From a checkpoint of a small transformer trained on Wikipedia: width 256, no biases in attention or MLP.
Each number is 50 + 10 x the weight over its row's rms, rounded and kept within 0 to 99. Layers, rows and columns count from 0. The size before them is the row's rms in percent of the matrix's.

# layer 5 MLP gate, 704x256, rms 0.0796, rows 0-108, columns 192-255
100:58 53 58 49 43 33 53 45 50 33 43 72 66 42 52 48 47 48 58 45 58 58 42 42 24 43 54 36 47 42 61 54 77 57 57 36 48 51 53 65 40 61 63 50 45 40 58 63 59 65 39 45 52 21 48 63 52 29 38 45 40 47 42 53
097:66 41 60 37 51 65 59 44 49 33 53 44 39 55 70 51 54 62 57 47 51 67 58 56 56 55 66 55 50 50 47 51 50 76 51 51 73 38 55 51 55 52 46 65 48 40 48 52 57 40 62 55 58 49 59 33 47 56 47 50 43 42 48 51
092:44 55 48 45 46 34 46 53 59 47 42 54 51 41 40 64 50 57 56 65 42 31 64 50 62 60 49 45 51 45 30 52 58 43 44 48 44 56 40 34 63 43 54 32 48 46 52 36 49 56 33 46 52 54 51 62 45 39 67 27 44 54 65 30
107:46 60 43 48 28 36 54 51 46 55 55 56 45 71 42 55 44 52 46 48 50 50 50 63 47 48 34 42 48 45 52 71 47 44 60 50 35 45 45 52 28 53 61 33 54 48 48 54 48 57 61 46 31 53 68 38 51 46 46 37 52 40 57 47
101:50 54 40 65 43 34 55 48 53 35 50 60 41 30 53 49 53 55 40 53 28 56 46 45 38 54 46 71 45 70 30 58 57 60 49 49 50 46 54 45 46 37 47 43 39 46 53 47 59 55 45 57 66 38 43 55 52 47 47 44 49 60 69 51
095:38 50 57 49 44 33 58 56 51 36 66 50 34 56 56 49 31 59 37 61 37 60 50 46 58 47 53 61 42 42 59 53 51 75 58 58 51 41 58 33 45 66 53 49 47 61 48 54 57 56 43 53 62 41 39 50 55 60 54 64 52 62 69 56
097:31 45 52 39 30 50 51 61 32 47 57 60 43 37 62 60 49 45 59 39 52 67 44 43 21 53 48 54 24 49 34 46 48 52 49 47 71 45 46 62 48 36 59 60 48 63 54 47 55 49 15 74 66 45 46 57 41 39 53 60 59 40 60 43
100:51 54 54 37 43 41 48 41 49 50 41 45 38 61 39 45 49 46 46 65 53 58 42 45 31 53 75 48 45 28 36 47 63 38 53 50 54 64 59 60 46 54 54 51 54 48 63 64 49 65 47 43 30 68 50 34 49 62 62 47 55 41 56 40
092:61 65 69 42 54 35 23 56 63 40 50 64 38 57 33 32 51 35 55 48 38 59 54 42 54 51 53 56 53 48 19 43 53 76 39 49 50 53 48 46 56 48 69 51 54 50 56 58 47 45 42 57 52 51 49 53 56 55 53 66 40 56 47 51
105:51 56 47 67 35 73 42 47 48 55 45 58 44 55 44 52 34 50 48 55 51 26 44 50 44 48 58 61 40 37 58 61 32 60 56 22 56 45 54 50 44 38 44 73 51 49 64 58 49 56 56 48 41 44 62 59 52 45 29 36 64 54 64 44
095:48 48 50 45 42 56 37 49 49 49 29 71 41 45 55 74 49 46 40 42 65 55 52 51 47 53 36 37 40 57 43 54 54 63 64 42 33 35 44 52 44 64 53 55 52 49 62 46 46 41 46 55 48 56 34 35 51 32 52 53 38 43 71 47
096:69 58 33 50 38 58 51 52 55 52 57 38 62 46 40 49 56 51 59 55 46 27 40 41 36 31 46 62 30 43 57 38 49 58 45 49 51 51 49 44 57 62 60 46 42 34 59 49 67 64 28 51 59 53 59 51 43 49 45 47 41 58 81 56
098:50 54 46 41 59 40 58 56 46 51 57 41 50 36 51 44 43 63 38 59 61 49 60 46 51 55 42 52 47 38 47 26 55 63 38 54 57 45 38 46 50 71 62 53 40 50 58 54 61 54 38 48 36 50 57 28 61 55 41 52 51 45 47 36
095:63 49 42 59 57 53 47 54 45 56 58 44 28 50 56 50 38 38 37 49 35 29 43 37 42 56 48 41 27 60 39 80 52 43 44 47 68 60 62 48 37 46 60 53 43 40 41 30 75 48 40 70 52 33 43 56 55 56 40 53 38 50 68 53
096:65 48 55 46 45 41 39 40 41 41 49 38 46 49 38 44 41 50 43 47 40 54 54 41 52 55 39 58 41 63 48 58 43 60 46 51 40 48 44 45 40 61 34 50 56 37 58 52 57 58 41 42 53 26 44 72 42 56 42 50 53 44 55 46
096:54 43 56 66 53 33 23 55 51 50 48 42 35 49 36 61 59 72 30 50 49 46 45 61 42 53 56 46 49 66 43 42 58 55 56 30 39 49 45 31 69 52 61 35 50 44 53 50 54 49 31 52 45 49 54 30 45 40 50 48 41 56 47 55
101:54 69 62 62 45 49 58 55 54 50 31 58 34 59 74 50 59 54 51 45 44 61 51 55 58 52 41 71 40 42 46 42 61 52 54 58 54 39 45 58 46 39 37 31 23 43 56 39 54 51 56 44 41 55 54 44 50 46 51 51 32 55 51 32
096:58 60 59 47 12 29 65 47 51 47 34 42 41 50 41 62 53 34 67 49 47 52 70 54 40 46 49 39 56 56 55 57 63 57 47 53 49 46 46 52 51 64 43 35 38 43 55 43 66 42 50 62 33 61 53 60 50 39 52 40 42 63 56 52
105:47 65 43 45 41 46 51 53 48 54 35 48 67 48 58 45 38 71 42 42 42 53 69 81 51 54 44 51 64 37 41 61 54 49 51 57 21 54 51 77 65 67 54 50 52 48 31 51 52 49 51 52 64 49 34 30 47 45 53 45 54 58 45 62
101:49 37 52 60 73 45 56 42 63 49 63 52 52 57 49 67 49 42 52 52 41 59 51 49 56 57 49 28 47 49 52 50 33 57 46 65 44 53 61 52 39 58 44 45 52 22 57 26 48 50 37 53 45 48 46 46 62 37 48 48 52 39 51 37
097:59 51 43 41 48 40 67 42 50 48 58 50 54 38 41 42 52 34 46 40 64 63 64 54 46 57 42 41 47 62 48 45 53 54 44 36 60 29 49 54 42 52 53 43 43 65 61 38 55 58 28 55 46 44 32 39 50 42 44 58 61 36 56 38
105:53 55 31 48 54 59 69 64 46 44 39 30 46 48 41 34 61 53 57 39 50 34 53 42 58 62 65 45 45 60 41 61 60 41 60 54 60 35 53 49 60 63 55 41 49 54 56 59 59 53 38 67 38 61 65 44 55 53 58 38 60 63 66 44
106:31 40 56 70 39 36 50 48 35 44 36 39 46 34 49 36 59 62 43 71 46 44 46 31 59 42 58 46 50 39 56 41 53 63 41 55 51 45 40 49 42 52 51 52 31 52 50 63 70 43 40 47 57 34 70 40 41 37 53 64 56 50 50 57
106:38 56 36 45 31 76 51 51 38 48 59 69 34 29 59 65 64 64 39 50 67 58 48 53 36 44 60 56 30 63 64 57 34 55 44 46 51 49 46 60 46 46 47 54 47 30 44 53 40 38 36 54 51 65 46 54 48 45 44 51 37 49 30 44
102:58 60 41 50 50 56 47 59 54 52 43 37 32 44 51 60 56 45 45 66 38 65 56 74 47 57 48 50 51 54 53 49 65 55 51 37 16 49 50 65 40 43 54 44 53 44 50 45 41 47 59 41 60 50 42 58 50 55 46 50 59 44 55 46
098:34 35 59 50 43 44 46 58 59 56 56 41 66 56 48 47 58 48 43 47 44 51 65 44 63 63 60 43 48 50 56 32 33 60 45 40 49 46 68 65 49 56 59 64 46 44 42 54 41 43 68 61 53 46 55 69 53 42 60 47 58 50 53 41
102:58 52 52 29 46 63 42 32 43 48 67 44 65 47 61 66 58 49 66 45 55 43 51 43 58 65 54 49 63 26 30 42 44 40 51 45 48 55 51 44 60 47 62 38 41 54 37 37 44 68 42 39 53 40 39 54 45 69 48 59 41 53 47 50
093:54 37 41 50 40 56 53 52 73 53 59 60 52 41 67 55 65 46 54 63 47 51 57 47 39 59 43 35 35 57 55 18 44 47 57 62 31 63 42 45 57 55 43 51 47 75 52 44 56 54 51 46 37 43 45 45 49 42 22 49 41 41 54 52
111:57 43 42 41 32 63 47 41 45 43 50 63 32 54 39 76 50 54 52 39 52 63 61 32 55 42 62 63 64 29 42 46 53 59 57 60 45 46 40 36 72 56 48 39 50 45 65 48 48 48 57 40 65 66 40 55 53 61 49 41 48 45 57 40
095:51 37 60 48 50 60 44 57 36 54 49 49 46 47 48 52 49 33 73 42 50 48 63 49 43 58 55 59 61 34 51 44 40 55 42 68 53 45 52 52 52 66 54 50 39 63 47 56 54 61 53 47 63 62 23 44 49 48 70 36 64 59 40 52
099:46 52 54 51 54 39 38 36 37 51 49 52 52 59 61 63 47 53 45 41 63 46 59 50 61 44 63 46 50 44 68 40 45 49 50 57 48 49 52 63 41 54 48 54 56 54 63 32 51 33 38 49 63 42 53 60 44 49 42 49 64 56 45 42
101:34 44 56 40 46 55 41 41 59 66 48 59 43 36 48 45 41 68 51 59 42 55 52 31 49 46 35 48 59 43 45 54 55 35 40 54 35 54 47 62 40 54 44 67 82 49 47 43 58 37 50 48 44 36 45 54 40 37 69 52 56 46 41 46
100:37 42 46 48 47 42 53 35 62 60 40 39 34 43 58 54 53 34 51 43 44 48 37 62 64 33 58 46 49 52 46 37 62 66 49 44 28 71 48 38 47 57 47 43 55 56 76 41 49 53 73 47 33 41 51 42 47 43 63 45 43 48 52 43
099:39 50 54 51 65 38 54 48 55 50 57 54 48 43 50 39 46 62 41 46 70 43 59 61 44 54 38 47 56 47 47 56 38 41 45 60 56 56 56 56 70 47 53 51 51 46 64 50 48 49 41 66 62 44 47 70 57 50 53 41 34 57 39 38
101:62 46 56 57 53 49 55 48 55 40 67 36 55 52 56 63 62 53 56 41 69 49 36 61 57 41 75 59 45 40 59 46 59 43 59 44 48 46 56 63 39 47 27 29 41 51 48 38 51 52 57 54 59 57 74 55 54 36 58 44 41 54 56 69
103:66 59 29 71 58 44 33 46 66 56 55 27 42 68 65 61 71 46 55 43 33 49 51 54 65 48 55 47 61 44 50 58 63 48 49 44 28 50 57 64 23 47 51 44 37 50 59 53 55 65 44 48 51 71 54 50 49 31 53 48 39 67 28 29
092:54 51 50 53 39 56 67 52 42 38 49 38 51 37 54 37 50 55 56 60 49 42 55 53 39 70 70 47 50 68 38 72 45 52 59 42 42 55 62 49 59 73 45 55 45 48 36 56 39 64 69 53 50 44 47 35 55 50 51 45 45 64 55 65
100:54 53 66 48 68 31 42 48 43 43 35 47 39 51 51 67 59 52 55 39 31 69 66 60 60 52 56 51 45 51 45 54 54 58 38 44 54 56 52 42 42 43 51 43 65 67 64 49 44 42 53 55 34 59 53 52 59 44 49 44 45 49 52 60
100:42 38 64 57 44 63 37 38 43 52 39 53 50 29 53 35 57 42 43 53 67 62 61 56 49 62 62 47 36 55 51 64 58 35 55 50 46 41 48 46 51 30 48 55 54 73 53 49 39 47 41 45 51 61 40 38 49 68 59 49 59 36 44 57
104:56 63 46 57 55 45 41 71 36 58 29 44 43 45 50 43 37 47 50 69 61 48 48 37 34 44 24 67 51 35 56 41 67 60 47 58 55 59 62 41 41 34 61 50 52 46 35 47 49 51 44 55 40 43 51 39 46 52 42 50 47 54 55 34
097:64 41 52 48 45 52 56 44 48 58 51 38 34 52 44 58 46 50 60 67 35 42 60 49 43 46 43 46 54 63 50 56 58 29 61 61 59 37 53 47 44 39 36 44 47 55 47 42 52 53 49 59 57 47 80 48 55 37 47 53 59 44 60 71
102:53 34 58 32 32 48 62 47 48 56 57 56 33 67 50 44 46 57 41 46 53 39 59 58 46 52 57 30 39 32 53 41 40 41 51 55 69 25 46 43 49 35 45 41 41 66 71 42 48 70 68 43 38 36 42 46 69 42 51 44 43 61 48 52
102:48 51 36 68 27 46 45 65 55 55 57 51 49 50 48 38 58 65 48 47 37 36 51 29 51 51 50 56 53 66 44 58 40 48 51 39 41 48 51 59 47 50 55 40 45 44 40 64 66 42 38 37 42 46 34 52 59 47 48 39 40 53 29 61
095:70 54 52 30 54 36 54 34 45 51 54 56 62 62 55 71 59 48 59 55 51 51 51 27 61 51 63 52 49 43 58 49 44 32 49 54 58 48 42 56 49 48 66 58 59 54 27 57 48 64 35 48 46 54 49 55 50 42 50 62 47 53 44 44
103:58 52 56 71 60 52 52 62 52 44 45 51 50 45 40 43 34 69 54 46 57 52 62 57 63 60 51 40 51 40 35 40 56 58 49 75 47 34 61 52 43 41 53 54 46 41 50 60 45 53 49 57 59 50 49 54 71 47 59 54 24 51 47 38
098:53 42 47 48 36 72 51 43 28 40 38 50 47 62 52 41 55 69 46 42 52 57 41 34 74 46 62 42 47 50 63 39 45 37 35 46 43 35 43 54 43 59 54 53 34 53 43 42 48 47 70 64 47 61 47 53 57 48 39 54 65 43 51 40
096:66 50 62 53 37 50 50 42 44 57 66 41 49 32 51 51 62 43 51 44 54 54 54 53 45 37 44 59 33 49 55 54 37 54 60 60 64 61 59 46 52 56 47 53 47 52 33 58 61 68 53 53 57 64 69 53 40 45 53 47 49 45 52 62
093:58 52 61 56 58 48 54 62 41 49 53 32 49 49 49 43 19 53 54 64 36 54 60 40 43 64 49 62 49 36 47 55 60 72 72 42 47 43 63 44 38 39 45 59 46 47 39 46 54 35 40 49 36 61 48 45 42 62 48 55 53 55 45 42
103:27 73 36 38 42 24 68 58 64 48 58 51 55 38 38 31 56 58 49 45 47 47 53 44 39 43 36 41 59 46 36 53 47 42 41 44 51 53 67 49 48 66 52 50 44 41 36 44 33 66 49 36 52 49 62 45 63 61 48 55 41 62 59 54
099:48 51 38 44 38 38 57 53 35 56 57 56 50 55 19 49 53 36 51 60 42 47 57 60 51 51 58 38 61 53 51 42 59 59 36 40 48 50 50 62 48 61 41 60 46 57 71 46 37 29 50 49 57 61 60 32 54 47 53 56 42 58 59 40
098:65 48 46 29 44 69 33 56 29 39 45 72 58 54 55 43 44 60 59 41 59 43 50 29 42 46 51 52 68 50 51 62 68 60 51 42 54 44 45 65 52 55 60 53 53 36 51 36 58 51 56 51 67 57 52 52 34 45 54 48 43 50 42 56
100:57 55 34 43 43 57 39 59 56 50 60 68 42 35 52 51 52 45 45 47 45 49 66 50 42 43 41 56 52 64 54 49 62 50 55 67 52 53 63 68 41 43 60 41 59 44 57 45 54 51 38 49 53 50 36 51 60 44 63 53 42 53 20 59
101:60 45 77 64 42 55 60 56 47 65 44 43 41 56 59 55 59 60 44 47 52 41 64 48 53 67 54 51 64 27 56 22 40 48 52 48 43 49 52 50 49 65 34 72 44 60 57 47 46 43 52 53 38 40 39 52 54 45 41 48 47 52 52 55
104:62 50 35 48 45 80 54 53 50 52 55 60 56 46 45 51 66 53 49 54 47 63 72 60 43 54 62 49 54 46 29 52 31 51 58 48 41 44 61 46 63 54 58 26 54 45 37 35 54 53 55 47 63 57 39 49 56 52 59 63 37 46 50 40
093:45 58 40 41 47 60 41 42 29 66 46 40 49 65 55 52 45 46 49 35 36 54 44 66 51 44 48 44 59 55 58 58 49 46 56 54 44 63 42 44 58 43 60 39 65 62 35 47 78 46 41 52 58 44 35 21 62 50 40 46 52 63 64 55
106:52 40 40 63 51 55 32 53 54 41 44 45 57 60 52 52 57 41 50 53 43 60 50 46 49 45 35 38 50 51 47 53 53 67 53 34 78 51 55 60 42 62 52 30 47 54 64 52 38 54 32 52 56 54 38 42 53 61 35 37 59 32 52 48
103:40 57 66 54 46 64 41 51 48 39 50 47 21 48 28 48 41 50 49 60 61 60 50 40 48 39 57 56 67 38 58 45 59 54 39 49 53 51 49 50 54 59 46 66 48 43 54 56 56 57 40 38 42 44 56 54 52 60 51 44 43 31 46 46
095:74 47 52 52 46 33 37 32 60 33 59 39 41 49 49 56 29 60 62 36 43 49 47 62 48 56 50 46 48 53 55 56 52 46 50 58 36 64 48 46 39 46 50 46 40 38 59 56 56 21 50 56 47 41 41 39 39 41 45 56 50 50 66 37
097:54 50 41 63 50 44 37 44 65 47 54 78 32 63 52 61 50 69 56 59 60 53 47 53 77 44 58 62 55 49 49 55 30 48 51 51 38 57 52 44 72 48 52 52 37 45 37 52 49 41 50 42 45 52 45 56 48 73 51 62 57 47 40 45
096:72 31 54 61 42 47 67 43 61 48 40 38 49 44 29 40 52 59 30 50 51 47 16 56 42 59 48 42 55 27 54 45 51 54 51 50 51 51 61 59 42 61 49 58 54 27 66 56 68 55 56 56 50 48 49 53 36 48 45 49 45 54 46 47
100:63 46 57 49 51 37 49 43 44 51 73 38 45 53 53 48 43 47 52 40 38 52 66 65 53 59 46 29 37 38 54 36 53 38 32 48 53 49 67 61 35 54 44 42 51 47 39 57 59 56 47 47 50 43 28 35 29 42 43 64 32 49 58 42
104:32 63 50 53 39 51 42 53 42 53 58 47 39 41 58 48 51 57 42 55 44 69 59 41 56 59 49 38 51 53 35 49 54 38 51 51 56 41 65 47 55 56 44 43 43 31 58 49 58 44 53 36 58 33 60 59 49 44 41 55 50 54 52 48
100:48 59 65 65 40 52 37 49 49 63 51 57 50 45 51 43 18 62 54 53 26 45 49 49 48 54 48 54 46 63 47 54 50 62 56 51 62 53 41 51 43 56 54 75 58 51 46 27 45 50 44 58 44 44 43 51 47 38 57 51 60 51 39 63
103:58 41 42 50 56 52 56 25 41 50 45 53 35 56 42 51 47 61 39 36 35 45 41 55 26 57 42 50 39 41 45 54 50 48 52 51 56 40 55 43 43 60 60 58 62 44 56 56 55 56 43 58 44 44 45 39 55 45 63 50 61 51 37 39
097:44 46 51 40 78 57 39 50 56 45 52 43 37 58 61 48 60 44 44 19 60 56 60 43 57 48 58 35 53 57 67 52 58 54 45 22 51 50 35 53 56 38 41 79 40 38 57 44 46 48 56 40 51 42 55 33 51 38 53 45 48 40 58 54
098:61 42 40 60 66 56 54 77 68 38 53 50 59 42 52 38 45 51 54 56 53 24 43 57 62 49 43 36 51 55 52 48 41 48 56 49 40 51 48 28 45 57 46 61 50 60 51 36 51 57 41 52 44 43 58 57 49 46 51 59 54 40 49 59
098:32 48 62 43 31 35 33 38 57 41 42 42 62 58 44 44 35 42 52 44 29 57 34 64 56 42 52 68 51 47 58 53 36 39 44 54 47 48 58 54 35 43 51 53 63 59 57 42 58 61 65 47 39 42 48 50 40 54 72 35 52 48 61 31
101:44 43 61 40 33 51 61 70 51 52 46 67 50 59 29 42 43 53 51 61 39 27 30 47 57 57 49 66 54 55 42 42 50 65 47 69 53 60 45 51 65 57 70 52 58 41 53 44 45 46 74 35 48 61 45 55 42 55 56 55 51 54 54 47
101:45 43 56 51 64 46 66 59 51 62 57 45 40 44 56 37 47 59 49 45 44 56 47 39 35 27 40 40 38 49 49 69 36 42 50 62 57 50 69 48 56 34 42 54 41 52 52 52 49 38 52 56 50 38 82 53 50 33 45 30 42 50 43 54
104:52 57 71 42 28 55 70 55 39 54 59 42 48 50 54 49 44 53 42 67 30 67 36 55 45 59 46 56 64 56 46 60 68 33 52 69 42 43 31 52 48 59 55 53 46 49 57 61 46 48 59 33 44 46 52 62 51 70 59 48 52 59 41 56
107:35 60 44 50 32 51 43 34 62 38 40 56 49 51 46 78 45 56 49 50 66 32 45 36 70 43 49 58 36 43 37 55 49 52 54 35 64 49 56 58 49 67 64 58 38 36 45 35 50 35 43 34 49 56 38 52 45 35 43 46 53 36 36 17
098:60 61 54 58 64 57 58 43 38 49 47 38 68 44 37 66 45 36 60 52 51 29 54 48 53 62 44 54 46 44 49 58 48 56 34 54 51 40 54 36 48 45 46 45 42 46 53 76 55 50 51 62 52 42 70 58 57 50 47 42 58 58 50 43
101:48 55 57 43 60 45 63 45 46 47 60 49 47 44 35 40 52 49 52 47 41 48 62 49 46 52 41 64 61 40 63 44 42 35 50 50 62 34 48 28 48 39 76 43 56 40 43 63 55 64 45 42 42 59 44 42 41 64 57 49 58 47 41 44
099:59 49 53 54 47 66 56 60 40 43 55 58 58 62 53 66 62 53 48 59 44 48 62 41 59 56 46 58 33 40 59 58 53 46 34 53 62 44 62 44 47 57 16 35 39 53 51 76 51 39 46 49 43 51 71 60 59 47 43 60 38 54 36 32
109:38 32 58 55 43 49 48 55 60 57 45 57 61 52 43 64 55 45 41 51 51 51 53 48 58 47 51 61 53 37 30 54 46 56 51 50 51 42 46 44 55 54 34 43 55 48 67 50 44 39 34 41 45 40 35 63 47 50 38 40 48 36 67 50
101:60 39 52 37 37 51 52 50 57 53 29 48 65 47 70 60 57 40 47 39 57 34 36 67 58 48 35 50 53 57 29 35 37 55 53 61 34 54 55 43 29 54 47 32 49 51 63 51 28 46 42 59 53 53 42 51 43 53 40 51 45 46 45 53
105:49 37 50 55 38 59 50 64 42 51 42 55 48 56 53 44 54 63 30 60 55 43 53 58 46 62 47 48 43 51 66 48 66 32 74 40 29 39 31 68 50 61 38 51 52 38 51 43 65 56 46 28 40 54 55 67 53 58 51 56 26 58 49 56
098:45 41 57 74 59 41 59 54 76 48 60 29 54 70 47 59 44 47 48 53 39 64 51 42 67 49 43 43 40 44 52 42 52 40 56 44 41 34 59 43 60 57 67 35 49 56 66 68 67 54 62 58 39 38 49 52 36 44 42 47 56 52 71 48
098:45 50 59 53 43 45 42 43 36 51 47 55 52 49 62 61 29 38 44 50 66 56 65 52 55 30 43 37 36 34 58 55 49 60 42 64 52 50 64 44 62 38 67 48 47 37 75 35 67 51 49 41 63 48 62 52 65 50 57 39 53 66 58 49
101:44 26 55 44 45 62 46 44 51 58 63 42 54 31 67 51 61 48 57 52 42 42 62 51 46 65 32 57 38 44 39 45 61 47 46 41 45 59 48 46 59 39 50 55 57 51 56 32 51 61 62 61 43 59 49 40 60 44 50 51 45 46 53 60
097:38 53 44 41 38 53 42 42 64 52 56 52 54 54 44 65 54 50 77 19 70 66 57 53 44 54 64 38 53 44 44 36 64 44 49 38 46 52 49 40 67 54 42 57 44 61 54 41 34 44 53 36 53 60 58 41 66 44 32 48 48 52 61 32
103:53 58 52 56 51 37 54 30 61 49 50 51 44 50 53 49 56 55 32 53 47 30 52 61 49 68 33 55 43 42 40 44 50 65 39 54 46 44 48 48 63 44 39 38 54 47 37 27 46 56 55 55 49 41 60 46 54 67 31 40 59 46 60 57
101:51 45 38 29 52 48 54 46 43 49 46 50 44 52 59 45 39 45 59 63 50 38 54 65 46 50 36 54 45 60 51 62 53 53 43 34 63 44 49 64 45 43 51 66 56 62 59 45 48 39 39 53 64 45 65 36 64 55 67 62 32 64 57 41
098:54 48 58 57 59 35 47 48 60 63 66 52 58 57 70 48 37 38 36 52 60 51 61 51 50 61 49 45 63 65 61 50 46 47 59 64 44 44 48 57 40 52 47 64 55 46 50 63 49 53 47 61 59 79 47 42 50 43 61 53 40 51 55 60
099:31 51 54 32 56 59 47 52 40 34 48 51 36 56 58 42 37 58 44 43 56 76 52 46 53 43 54 44 33 48 32 49 51 49 45 60 50 35 47 61 59 40 39 49 43 61 39 73 49 49 30 55 55 53 43 40 45 68 67 49 47 43 58 51
098:63 37 46 55 48 47 53 54 46 51 56 42 31 37 37 76 38 48 63 51 52 51 47 56 49 57 64 52 62 46 52 59 59 45 42 58 63 67 60 53 60 34 44 63 48 51 65 50 54 40 46 42 50 55 41 50 50 40 41 19 63 65 63 42
107:53 28 45 80 59 49 65 45 63 31 43 60 52 57 47 54 58 47 63 38 60 53 47 35 36 49 52 58 60 48 33 58 53 44 58 56 54 52 42 50 57 62 50 51 48 52 67 44 51 50 46 32 55 59 30 40 52 46 75 33 48 48 40 50
100:51 27 44 75 81 56 44 36 48 27 37 48 50 59 58 47 41 64 45 42 49 43 62 60 54 45 52 68 53 45 58 51 61 45 22 52 49 37 65 40 61 55 49 32 51 51 50 63 53 38 54 42 70 56 50 51 48 50 58 49 48 45 39 55
100:62 49 30 46 31 48 57 39 49 36 52 57 62 43 36 42 51 59 65 42 61 34 56 40 47 54 46 55 48 31 61 49 47 58 44 30 51 61 56 40 41 56 66 55 42 61 46 60 59 65 57 67 60 36 49 63 54 48 52 28 34 49 69 33
102:63 55 56 44 62 36 64 57 45 54 36 44 51 56 39 39 56 46 38 62 43 50 55 50 50 32 69 51 53 65 59 46 54 52 43 40 45 40 40 48 63 30 45 51 61 42 51 41 60 52 66 49 54 43 37 45 69 44 53 50 65 52 35 52
103:57 45 61 37 51 56 40 57 44 53 56 58 64 32 45 62 54 59 43 52 48 43 49 60 51 40 38 39 47 46 38 55 50 46 61 29 61 39 56 50 67 33 54 70 64 48 65 66 38 29 47 40 70 45 60 45 53 53 57 55 50 56 57 45
099:59 41 50 45 40 41 42 72 58 55 42 50 41 39 48 46 39 39 44 46 51 42 45 53 50 51 39 66 54 52 49 58 58 66 51 47 46 67 52 55 42 59 60 50 44 55 49 46 65 64 52 53 43 32 51 70 56 58 54 41 53 36 44 54
103:37 49 40 47 57 61 61 59 64 63 37 38 42 54 50 52 52 51 35 45 50 60 28 39 53 48 23 52 50 38 47 59 60 47 59 49 37 37 65 58 54 40 58 44 50 50 64 45 52 35 49 48 50 51 59 45 43 63 43 45 52 53 59 50
105:49 69 48 57 42 50 60 61 38 70 56 53 54 47 56 33 52 79 45 64 61 47 41 51 36 62 48 49 52 56 58 47 51 38 49 56 52 48 60 39 48 46 37 50 46 44 52 56 45 63 64 55 47 43 42 56 52 55 36 44 43 48 74 49
100:56 49 60 53 58 53 30 45 44 36 55 74 39 42 58 40 44 45 37 41 43 51 50 40 43 41 53 49 45 43 47 64 45 47 57 38 47 49 52 46 51 60 30 54 48 26 51 43 66 58 41 71 58 46 50 61 47 58 44 71 39 38 37 50
097:39 61 54 44 59 44 43 31 41 48 45 46 52 42 59 31 60 68 39 55 61 56 71 56 59 47 41 40 63 49 48 52 34 36 69 49 48 52 60 39 53 53 37 45 58 58 59 49 54 68 65 45 58 64 50 42 39 53 61 42 42 54 58 55
106:54 50 43 31 57 64 63 43 44 66 65 49 49 41 48 38 27 38 58 44 47 46 51 56 58 66 57 41 41 41 56 36 43 48 45 61 61 55 48 66 61 56 49 51 16 62 69 58 51 53 43 52 61 66 54 42 34 33 41 55 49 53 44 58
095:47 50 62 53 70 55 46 47 38 47 43 50 41 54 48 39 38 59 52 68 40 56 51 68 61 50 45 67 50 33 61 46 49 61 59 65 63 42 54 39 27 61 50 55 40 47 41 41 37 38 65 46 60 55 39 60 62 50 64 46 62 57 63 34
091:66 38 38 36 51 32 50 31 59 52 44 58 60 54 67 44 65 52 46 47 42 59 66 50 39 57 48 51 60 41 60 49 60 39 38 63 51 52 60 45 64 41 44 45 27 55 49 46 26 48 54 69 53 52 46 40 35 57 51 35 46 29 67 51
099:46 41 41 52 35 76 36 50 50 43 48 50 51 42 64 56 50 38 26 57 37 59 63 50 63 54 51 30 52 31 63 59 28 56 50 62 54 43 52 73 37 43 49 43 55 51 30 55 42 60 42 51 43 63 53 40 41 55 60 74 50 57 48 32
096:43 56 40 53 63 58 33 49 57 67 58 50 49 60 52 57 59 44 55 26 52 41 47 41 66 49 49 50 61 36 53 39 46 47 45 44 45 55 56 53 58 55 42 55 33 53 51 41 53 51 50 35 42 38 57 49 79 60 49 56 49 53 57 46
103:50 49 48 37 47 36 39 53 62 65 59 20 53 44 61 69 52 53 35 48 60 43 56 34 60 41 45 40 58 59 51 44 56 51 47 65 58 62 37 44 48 50 46 61 37 43 55 45 28 38 57 52 55 57 56 53 48 43 52 24 46 48 51 64
097:56 54 51 44 46 55 38 50 39 46 61 43 69 41 61 51 59 50 57 51 45 49 41 55 49 51 34 53 36 43 54 51 38 39 60 42 36 55 48 52 51 56 47 48 47 54 52 65 73 36 50 58 58 47 46 46 54 59 68 38 52 56 54 56
095:61 66 51 61 43 36 19 45 65 65 47 69 40 68 61 46 38 46 33 61 44 51 56 52 58 50 53 58 26 70 54 37 36 30 56 45 59 64 37 35 57 49 48 59 51 62 51 61 48 63 50 49 61 51 44 61 59 59 51 53 46 68 43 48
097:55 39 44 66 49 42 53 56 58 61 39 55 35 50 68 49 51 48 79 42 52 49 56 34 57 45 60 45 45 65 36 40 47 57 58 54 46 32 44 61 53 47 41 60 40 47 45 62 58 43 47 60 42 41 60 69 51 60 51 59 38 28 63 61
096:60 66 42 55 54 37 38 65 50 53 73 41 51 54 48 69 53 51 22 44 38 35 41 48 43 50 46 63 41 58 53 62 46 62 48 49 41 55 29 49 46 53 39 59 52 42 31 48 36 62 62 25 49 56 59 42 52 56 61 54 43 54 55 55
099:65 35 68 46 55 67 49 61 38 37 52 53 49 54 58 48 68 40 49 45 69 52 49 53 51 54 71 56 49 68 50 60 49 50 73 50 55 56 56 40 49 51 35 55 41 64 47 49 52 51 50 58 58 24 31 51 42 32 49 46 54 46 53 56
101:49 50 57 43 37 41 48 41 46 25 58 72 50 36 38 58 46 56 43 44 51 40 52 60 53 54 62 48 40 41 37 49 74 37 54 51 46 42 57 48 40 21 48 49 40 66 54 53 62 43 49 52 48 42 48 47 48 63 55 59 51 46 47 58
102:27 48 49 43 46 60 48 45 38 69 54 49 54 74 68 56 51 43 52 53 61 42 57 37 39 46 41 39 60 47 30 39 58 55 51 50 48 44 52 51 50 53 67 67 59 57 45 53 43 59 59 64 64 61 48 39 56 47 40 54 44 39 52 30